Weights of a small GPT-style language model, trained from scratch on English Wikipedia.
Size: width 160, vocabulary 2048, 4.95M parameters.
Architecture: no position embeddings, biases.
Training: a variant of Muon for these matrices, 264M tokens, 8054 steps.
Each number is 128 + 32 x the weight over its row's rms, rounded and kept within 0 to 255. Layers, rows and columns count from 0. Numbers have three digits each. The size before them is the row's rms in percent of the matrix's.

# layer 4 MLP up, 640x160, rms 0.126, rows 10-30, columns 0-159
096:108136107144084138072174100113131131073188117136156147148108119142104155111135179065107121092112149121136124118163160165159083109138092108139086117078083172132065170117158152126138196110196129125106124132159093087152119087077095140139089066141162035134145152091140101132060145136152172138153119150131121137166061111158134187089137138108084136152138068049127156163064108123123150139093104199160180155100160168134127086078130123138108109161136137134136064125132115158144116121177141
111:149121163090132122144132138174118142106149155123134145162134114099099150090126137093126081107150121077143118124092155131071119075139192118126105163191171115091110100112178104156136074154180155086171144089148120174085186156138103117149117108126104120126130131090128100153095109086105175143108156118074180136123144082134050185081099125138155127146170146121081141066106125113102138064087138143153153157124108101122101107122144104087118152134134104142098149069080062101035231116191167
086:129103151090078110150160132122152159130123076086115086141124114189166180087143163137108153063056150092106091105137120131134071108130080150091127136138141123159163120163139193134063151104168095139162117141165135112121148185166045140144186143128065144136107125119160153141100091124076148081125140125151124120124099105134162143151157189113078094124199174115097133167083194139122141098118063151100157091132147112161187091142111113131157118171131141153117182148106225127141115174145106
113:147141088180153143120124066045158112126066173096109147100110178118139115067152199125124136149122108131123109123160065150161178132102130069203103124188176121153108104089110141092133124112129115108086195105159146094140140105104107197097136136090043121109122184140167170165138148113154112101159163136126149095075183115157147163107105134120167201115105126089152122126125098066129165059074110148142136136109114143104151094123138128105066135079123077141102122137108139174133153125092099
105:119161082107079143160191085118091117125118138124168147148095149198104101129088157107132154135158122152132100090112128192200110091117068140114123096114117153096080164139177155183182077124138096134085067149147128084105155169114096121124142053124156110157153113104133111085136074095114075090123176152115127155122171148125178149137065013144138096120100166108167114162101129169073117101110118185107123101138121103131124086160089137133125137126075124141123082164075159154147110106084107
100:110126135155128146110114074194114156138172124134154091142098132075091136132076182106134160173105118084140135174099152128088146123124092146164123117191161061156128078110148180210100139074123129131127146132136164129139171153154092137104198136132142166071147097094154098097067115104128139159166157140133116159121059081113066216121174093152106172150088134118127145133125103175110158125151046158108129135143107088132125088097153063118097170100129148143171107206147082147123137141115125
107:186053106112115146161122156168100157109078108114170144152113107099126165155064136125107121108065123125157128171087106072115153144137113068110135106106105112166042120096133104086094090130178103166135159074134088150138143145111134088133154131096043147176115153146124129164154121098154105143110112097141169124127078127138154139131096148112190122161107148077127145065096156141137128114138145133176115074142183146117134100109172114118181245123117083176100089101105039143123130133109116
100:108128084154094195124128127108075165130136145150095210178146113080161112138124148120149056106111079156099105179195166151173154141163129101178167134107123113101122133131164140183073078131073032102161127136150127065131084152107059145144096168120114138169186149128146118111129133084116119118096135106148156113102122127079124097154155120096087172132106120128102135125161151132099164073094139128132154192169117127074165161135105138131156168136098154172081137096148127090175149175057126
098:121122117138159148128110087130202130155122161066173078141104108067144093109128202155133100143114121126163156071149125147130154155168119114054133185126067132123115139073102119099133111076125159178111085101084169182146132080195112186158112106121137159147108159140089181102091131118159111135165103091106115146083168064077142145108165132134110133084062159099105151161139160104031085116138107066186110136120153091127112145148090117173149104105128160135119101127190165112124127119133138
098:151128139178126103177147193104093096106125118169149148119078078102089172115073092108140120137126144072117056094166167147109184102098135120104147121162181133133152131116104122180140104078167144130130180155109145115042085152114162093183103129117140172145062174146153130143110125085108133085116128151055143114154106109155159159142063082136164150122121110140083119108192148164169176091130159110131070054090161144187133119123140125128146134121130095185103087088150156137131130146196110
094:136107131112138160144147117099177165099129137167104172169141126145167072150093162081136152116138114079106139105149110173135090130119139150144123078121168061064197134170141085143173071155087136124117149085087075186131073114066138101129157098075115146167175119176128152128125076156158104154079188148085105108105163114162181186116102140098174148158132096125126123137137107130201106151103148125135141125180114155157141159099140152102063099179177174137148074143074109130145143094088169
095:071131134172082159155135135121130148124123111170153095177120145129148118131171132144154169102086109142124163149121136154079118140119121160120094117167187155146130096137094059085122138167089215120095136102135110086126114161109117154085156182142119148147140072230136155079151120182141140224156179105125060094113130136137105139160140115148153156108151159112181069100131109149126090116094104167203137147112128101149151140104090132082149079103091111181115149043195093147121119126120133
098:060081088108117142150120190105111170128158083194111134120071120104140114113119143121144057133137146109029177206109169161112167119123123164122075103137167142130125088097120097185096128137083072105146105139114136139155093157101095092066098158117155175115144138151128137143114138162131124140170118120099094110159099163165142091133088138153101103128156157142187095129115117086077123150119087160137093123133135152144192142142127152149174160162139055137083111125170109125163183062192191
098:143172108157127190142148117084095123155095097112116143178114103100123130073161143080156112132167128090096094083167166133124106128168154135123133164117122130133123101143102060110185102134138133104099120126095086150125148108109135126087127121110140203057126087112092172102063096165200136139116189108088194105135123095169159104089180142080166140062151104089140157083076152101121129120046142103087115132148164115141150177090118107103117169144045114063144118135160127154107150115175077
098:140129124074164112151108136112175121139089147171185184127177143114188113155095131192125132184112150137136159143126128054181152101102143123143082171128129146151169132081146116111048064100126095103096218146184091134113149177114095160141160130090147109151111101117138124098201089117116097099178142132149136179158103104140124142129138145069090118127132132120168156050105101120150173133154164106160085167100155130097101114142117171174178117092121128116153176049074090157128128135115096
099:116161159072147091090100150117108127114135119120118202073145066172197146170084180097160096105090136100145142095115133163064153109149092132066164159131120122138092157153138109137137087044195193180093126116153147170050153120116095144110145156099130130112126128102083081123126116093148108141135148089101173115172093095111079195115133099186134120133138144132155113159165081094122121113118086112165056110146123119153159133161183120156170068113070104153154124159134140119083142107148130
102:155109122102131142115184084146112124167070178145131155126130113090107172175113168174051099145145136121145134034150216120155151125124133118162098081102156070141154145107129154104112185140130142102161153145088168149078142160143126107131176113129127106097105151090131085118158106103088178122120144177088153082147121097134128140138105110067091185180119124141107116140153114129084081124159126106055094073135101144126150153120151128143077075070082070179217118155156148101101124122135094
102:105146113104103178098130184132128093156120085102123090150136135145096143125157099092126116137153091098173130141069098176096137128146170102112109118115169098182105110179122125129213131137120075161176089185102168101114141148137110047101138143177123176146191115044126137142123127077116111183091170155125098127056107110081159123096107125158075134098099135050149139182150172156099120141103161147094119175114174117122110140121109181100055108100134117126120097171197124081094127132131147
095:078146131146128164116097112099057084085146162120172136112122198112115167057131114059113115177133117123149101156123110167089140080151128044156149177128157067106121105125107148138116121130150156145093071138101105108165148128172158141112185162096135141179216149142101183081182171073097148138149144180153114177063125111143173126156144152125105108177098115148102108113106165175104100120088109122068164172162106130145073116124097111105127130179148109110080117091155111177136122155123135
113:147112129132079134157157141133153134153136128121145083099131110070122090163155177107107134137083068115203142113045143132139162121088108149085147106129109078115128192087128109087117142084130141169094135168083169111095133147199113139115096120138135094174153122129081091095148170079179065121144157151101081152132159128134128120114131122148116104162108200136148200136158121119129091136189127118078153181101164081093171117128124088138134181108200159105098151128057082136069143059118119
125:045136135156178117104148098077140131122162117117168065088114111178114106138078127119076171168109089057167117169092088118140125125103145185092133160133129115161135128160149136171143141102091145111122113172221124068057098111156134141169097079153186145163165133138152085048123068143095148196111130141161056160153140133131129102104122134099110153156121112076146129147111147123157167110142115113135167115136208189124147119126151128122126122133062145122155110089096125104136156075093109
# layer 4 MLP down (transposed), 640x160, rms 0.0448, rows 10-29, columns 0-159
091:117145115104119147189117123159165121162131136078094128143172146119131135142150043147178102130150118153183143193176098162089093136059155117123151088075132120072146096164172129094081166111078146150171106109188186039144189124138136149139098145165111104163129109137162152159118104143038102125136137112125118171109153148093137065189110111115160099139111145137125144115158152117172108150190096112124103134134094138067144086090093107155087133132115075166170139112133114157152149052152127
104:175147171151131145104113080045109136141192135070140120138136110101171087097068132152192079151159120175137118180157096123147113164092112146223129112110140150109178138148149201053081124120136113156141143177062178113140149112139139097122032130123090080132143126161135166124167128176116114137098120103105126125160176152160084116132119182128128109070082108151101128103096140113047129149161132060130089119190152118126153146115095099137116136151123151098138108118161148098122166116133105
081:137164066113169133140079116145118168117107111135130140074097101145128119130099126158163150133104109106090193090173146099100198078094152141103094189141143162103101117121170112169186107138155161114171135083160126194091127155169116153110079142142109166124128120121169156131111153185100085099106183188082119162096096157152060133161123133172125087074100112115137171089182098083081063075146157106166080110104088145113170164133135137140111210113118138106154057107118106140113148138138133
115:086173096124164139107112116115097118115128133136146143112122105094103139105115126215110137127106098108220074103176147115159148082107112139077145163144144108200065092121121107134107139187145116131092134147132112176132141157123179123103142085145088069148087204120166105170170138088085116106147131102188131103171086176120147108193089111073110132162165094118051164177114146086159129136139137133092130178149118145159141042129172134083087202099157130156138126127152117127138119164125101
107:122123143150098156163184152176146081093176149099173115155169167101091181138084128182127127148087116151156072062095140056094152126135135136122110103108119057113124148169154105116155152158138099125113102080084136066158055156156139147163106168112134119162133142105132118134119113159135092149082184159165123165145120093172034097185156102135167147095106182069100184149095156156126098125177075145094109098134109116113100152105167118135096089126161141111110161080126196124164134130115094
098:183123172181159124194101130084114092119158141146106174106093137081093125114180130090138171111179097146146139093196113072100076148099086146130111156072125130171129178130144172106187139154104114108126105117164126137074113121149157105142104184129067181064145088112152063141143049140117119154150108064107163166139131114167156073111130108112138124164191144127144138121143097157074160149071168106167090090116152131134156179164150114111096118136143092090143063136156095150151107130082124
116:135113199114142152080123134113084127121119112174170133116098120155107092134138086146160092073106128113103110118114104117138148135132103168145101157095162163115160127043152175127143119190083151188130191122163077222101142122091083171090095115138104123173101141207140081182148165171090191099118114098131084097119124089092115105143113166137107127091107179134134158087112113154133149193054111136111088171120093148139125141142155083068112083133141174155112132113119133120111108187172165
106:105136173142113111132135142107174135180138164087159143154166095129158133119151125181140082136140103145139124173037112158155047132135171179043095117115163178122090130141110063086131096116173151156133183072148099177117178116138158172149115078069137179130123119111188118141149126120187122098117140122148126110133136114132156103148073127128092095093144072134097140099129116113159115156129119153122113148134180114055088085124104158136132122082109199111107129081143214086091062138127132
098:091111090160116187144150144081098154134146153130140111128126128152110137123168145145116150157115117072153126126154124136094097169163149124098108113128123165121144055095057154132137101132132137142127111142110071150151121114090093088104113093082171144103129112110132120138118169142049167122159120119169095113156103172149208143133117146125133083128152097196081068187113076098175164168145197169184112155125122105118177058107139135100127082155184199135134172105144163107047079100191160
096:105087184102122072136158112135113206071130122135154104112099120103178127131122196166098194083109133099109132165147154109146120125091205140113108156098053100152074134124090157065108139120083111154103100185118116142179151131144107117112096108082134147161105105132102103109090086160121064156055125127157167199137141162154119108146083070089099156140102183147177173124147124145070152111134111173183140150085121151120152155118168110108167125129159115162140150157113141123151132161098205
091:156140120088106121130178083118124118147089118063104116146160139054112166148080117155162178131148161108171133107129135119141049158103150077076126181194125157118086114136119166119094059107147144105149087144089127142134130176129154114170159126168165105124098114103108155073148099150119057091082125152136142040111118168151118121154138116127099189102101152069169125152230117084085171119096139148135147127104124181145150131118127151096155128165087203165146085145079140122128139099128163
097:169068101137098134141179126138154107177144103120138083135151166131120105151107110173131153148094119112105161103128127161118158109103191082119117161128116162095189069114211185165147132094170099141083107083167121127184180150158148100119092124140129128121104129085122176148108123151147114142098114179125087069078137135135080174121145144097148158047139171094150195113163137126063088120112119178158138123131160135102165111113105110088081095059063128147061161149139081101102187099111140
103:094076114063188155138191128110126155162214124084169125174154121064092067139155167133125101130135138107134172180105111086169161098172151147087138127090149138073124119069083147143125152158078130124128142146088190109163147119155134141079122163062133160088191115117172086148126117149086163079168167107134105085041165161132096130097123112082119134114116129148136162157184115096137159120086083139150107128100123146135128123127154157166153138122083129125076138088086074154138084105146136
095:130128138028151133121094133130136105182137099144175153191115136108181159139119124178166112104145155107146055096132139196142113120157117109149076172135055202176111123100137077127166101143161142109157175141044113122085138168138198167058126129175154110075141102098121141071147068122147134150109120099098119099142055106114177173175125140114136132099118120128143146093152139127149168102122140158129147148187115118103160097053159111098124145123077146115127169122178088122147130136119109
103:175142166138112120148142087132203167081168128127149110119107122133091141139135096068148148072135125148149084133132157140111073152156123153164107127116098155122108113132109172124110129159195135070181132224141099092167148128138111138138130139090101144088159135086112140096211165116138139112084142122131110075137077147083112108160166114135056094054119135082146176141119084125114161131082100178126106175121052097131111212107148196095114124163054164145150082143118140149146112134119147
097:133148110138109114110131151154125119137131112115111086139102140110162168165081123129132061116144102141174148193175124182168161110157162105120143085114080127162163134090090179139102158141186155081100117118109139140192092119108146129101172211158075110089147122110110147229148115172158106169097168070112086133103146107090126160084123072168149166095116170066147149150128118095108057119187147147064168120078133157132109116130124150113116113094131114121149064103119168158175145077092155
099:076146125210118115099096105079138101147181182136146102097146155145107105131119060091163154129052109082159132098154045157129094094143131151129100148133111090136142016128136113165165157084175109130092137153173126130165140156169094208147137143156098100142115124170088139094122147131182176129152146076164123103136149096138137128124157102154144136116161107052206136131166156179096133134108117137148125139085092110130161123132113161129121137199170099139088121102059101157155113144104124
101:088131124154107149100058130169149088130174181139112099124075150112139153101162090102128133146183148196114140079090120126114142140113072122152109089164057121238158164174104105181113057137095139112098132115128160130168113105132174077096163129106112179157129153097072109151153129143095111133188163117120101208158121179117092104176125096137144068147087126097123152112169174146144140165164127139071143097141116124138117172110144116114135088095147086108093121176110163134189088119130097
103:114130066161095138111169207101182142161077101061165114130151119123130154112127084170109138069096170157131151189106162163108127114118109175146172092068173160123119134119136143139161091120107141082145101116128144120094151148121192103164145133106132121160154103131046106146119150170144131138147153062145104088153118094234170108125077093089085162127079139176177136065141126118126106098136151151126051151124144213116152113138136103140124104101102178124117117124142077110078147126140102
117:119170148109136089082156143084133142171149126128135139081086095106176129153103047187115183101136190104143156156114128127095127143218132118140153111175141174093109074167067195119128109131100141093141127142088098099165099111121153160117126100127127114074127075131124138129088133105092119138117074148133114093133135163138117118150145153064111087102146150140113143108138191117159141152074101101132095115157123116157122173248111202025185108097154138151127152127162117112151132117131100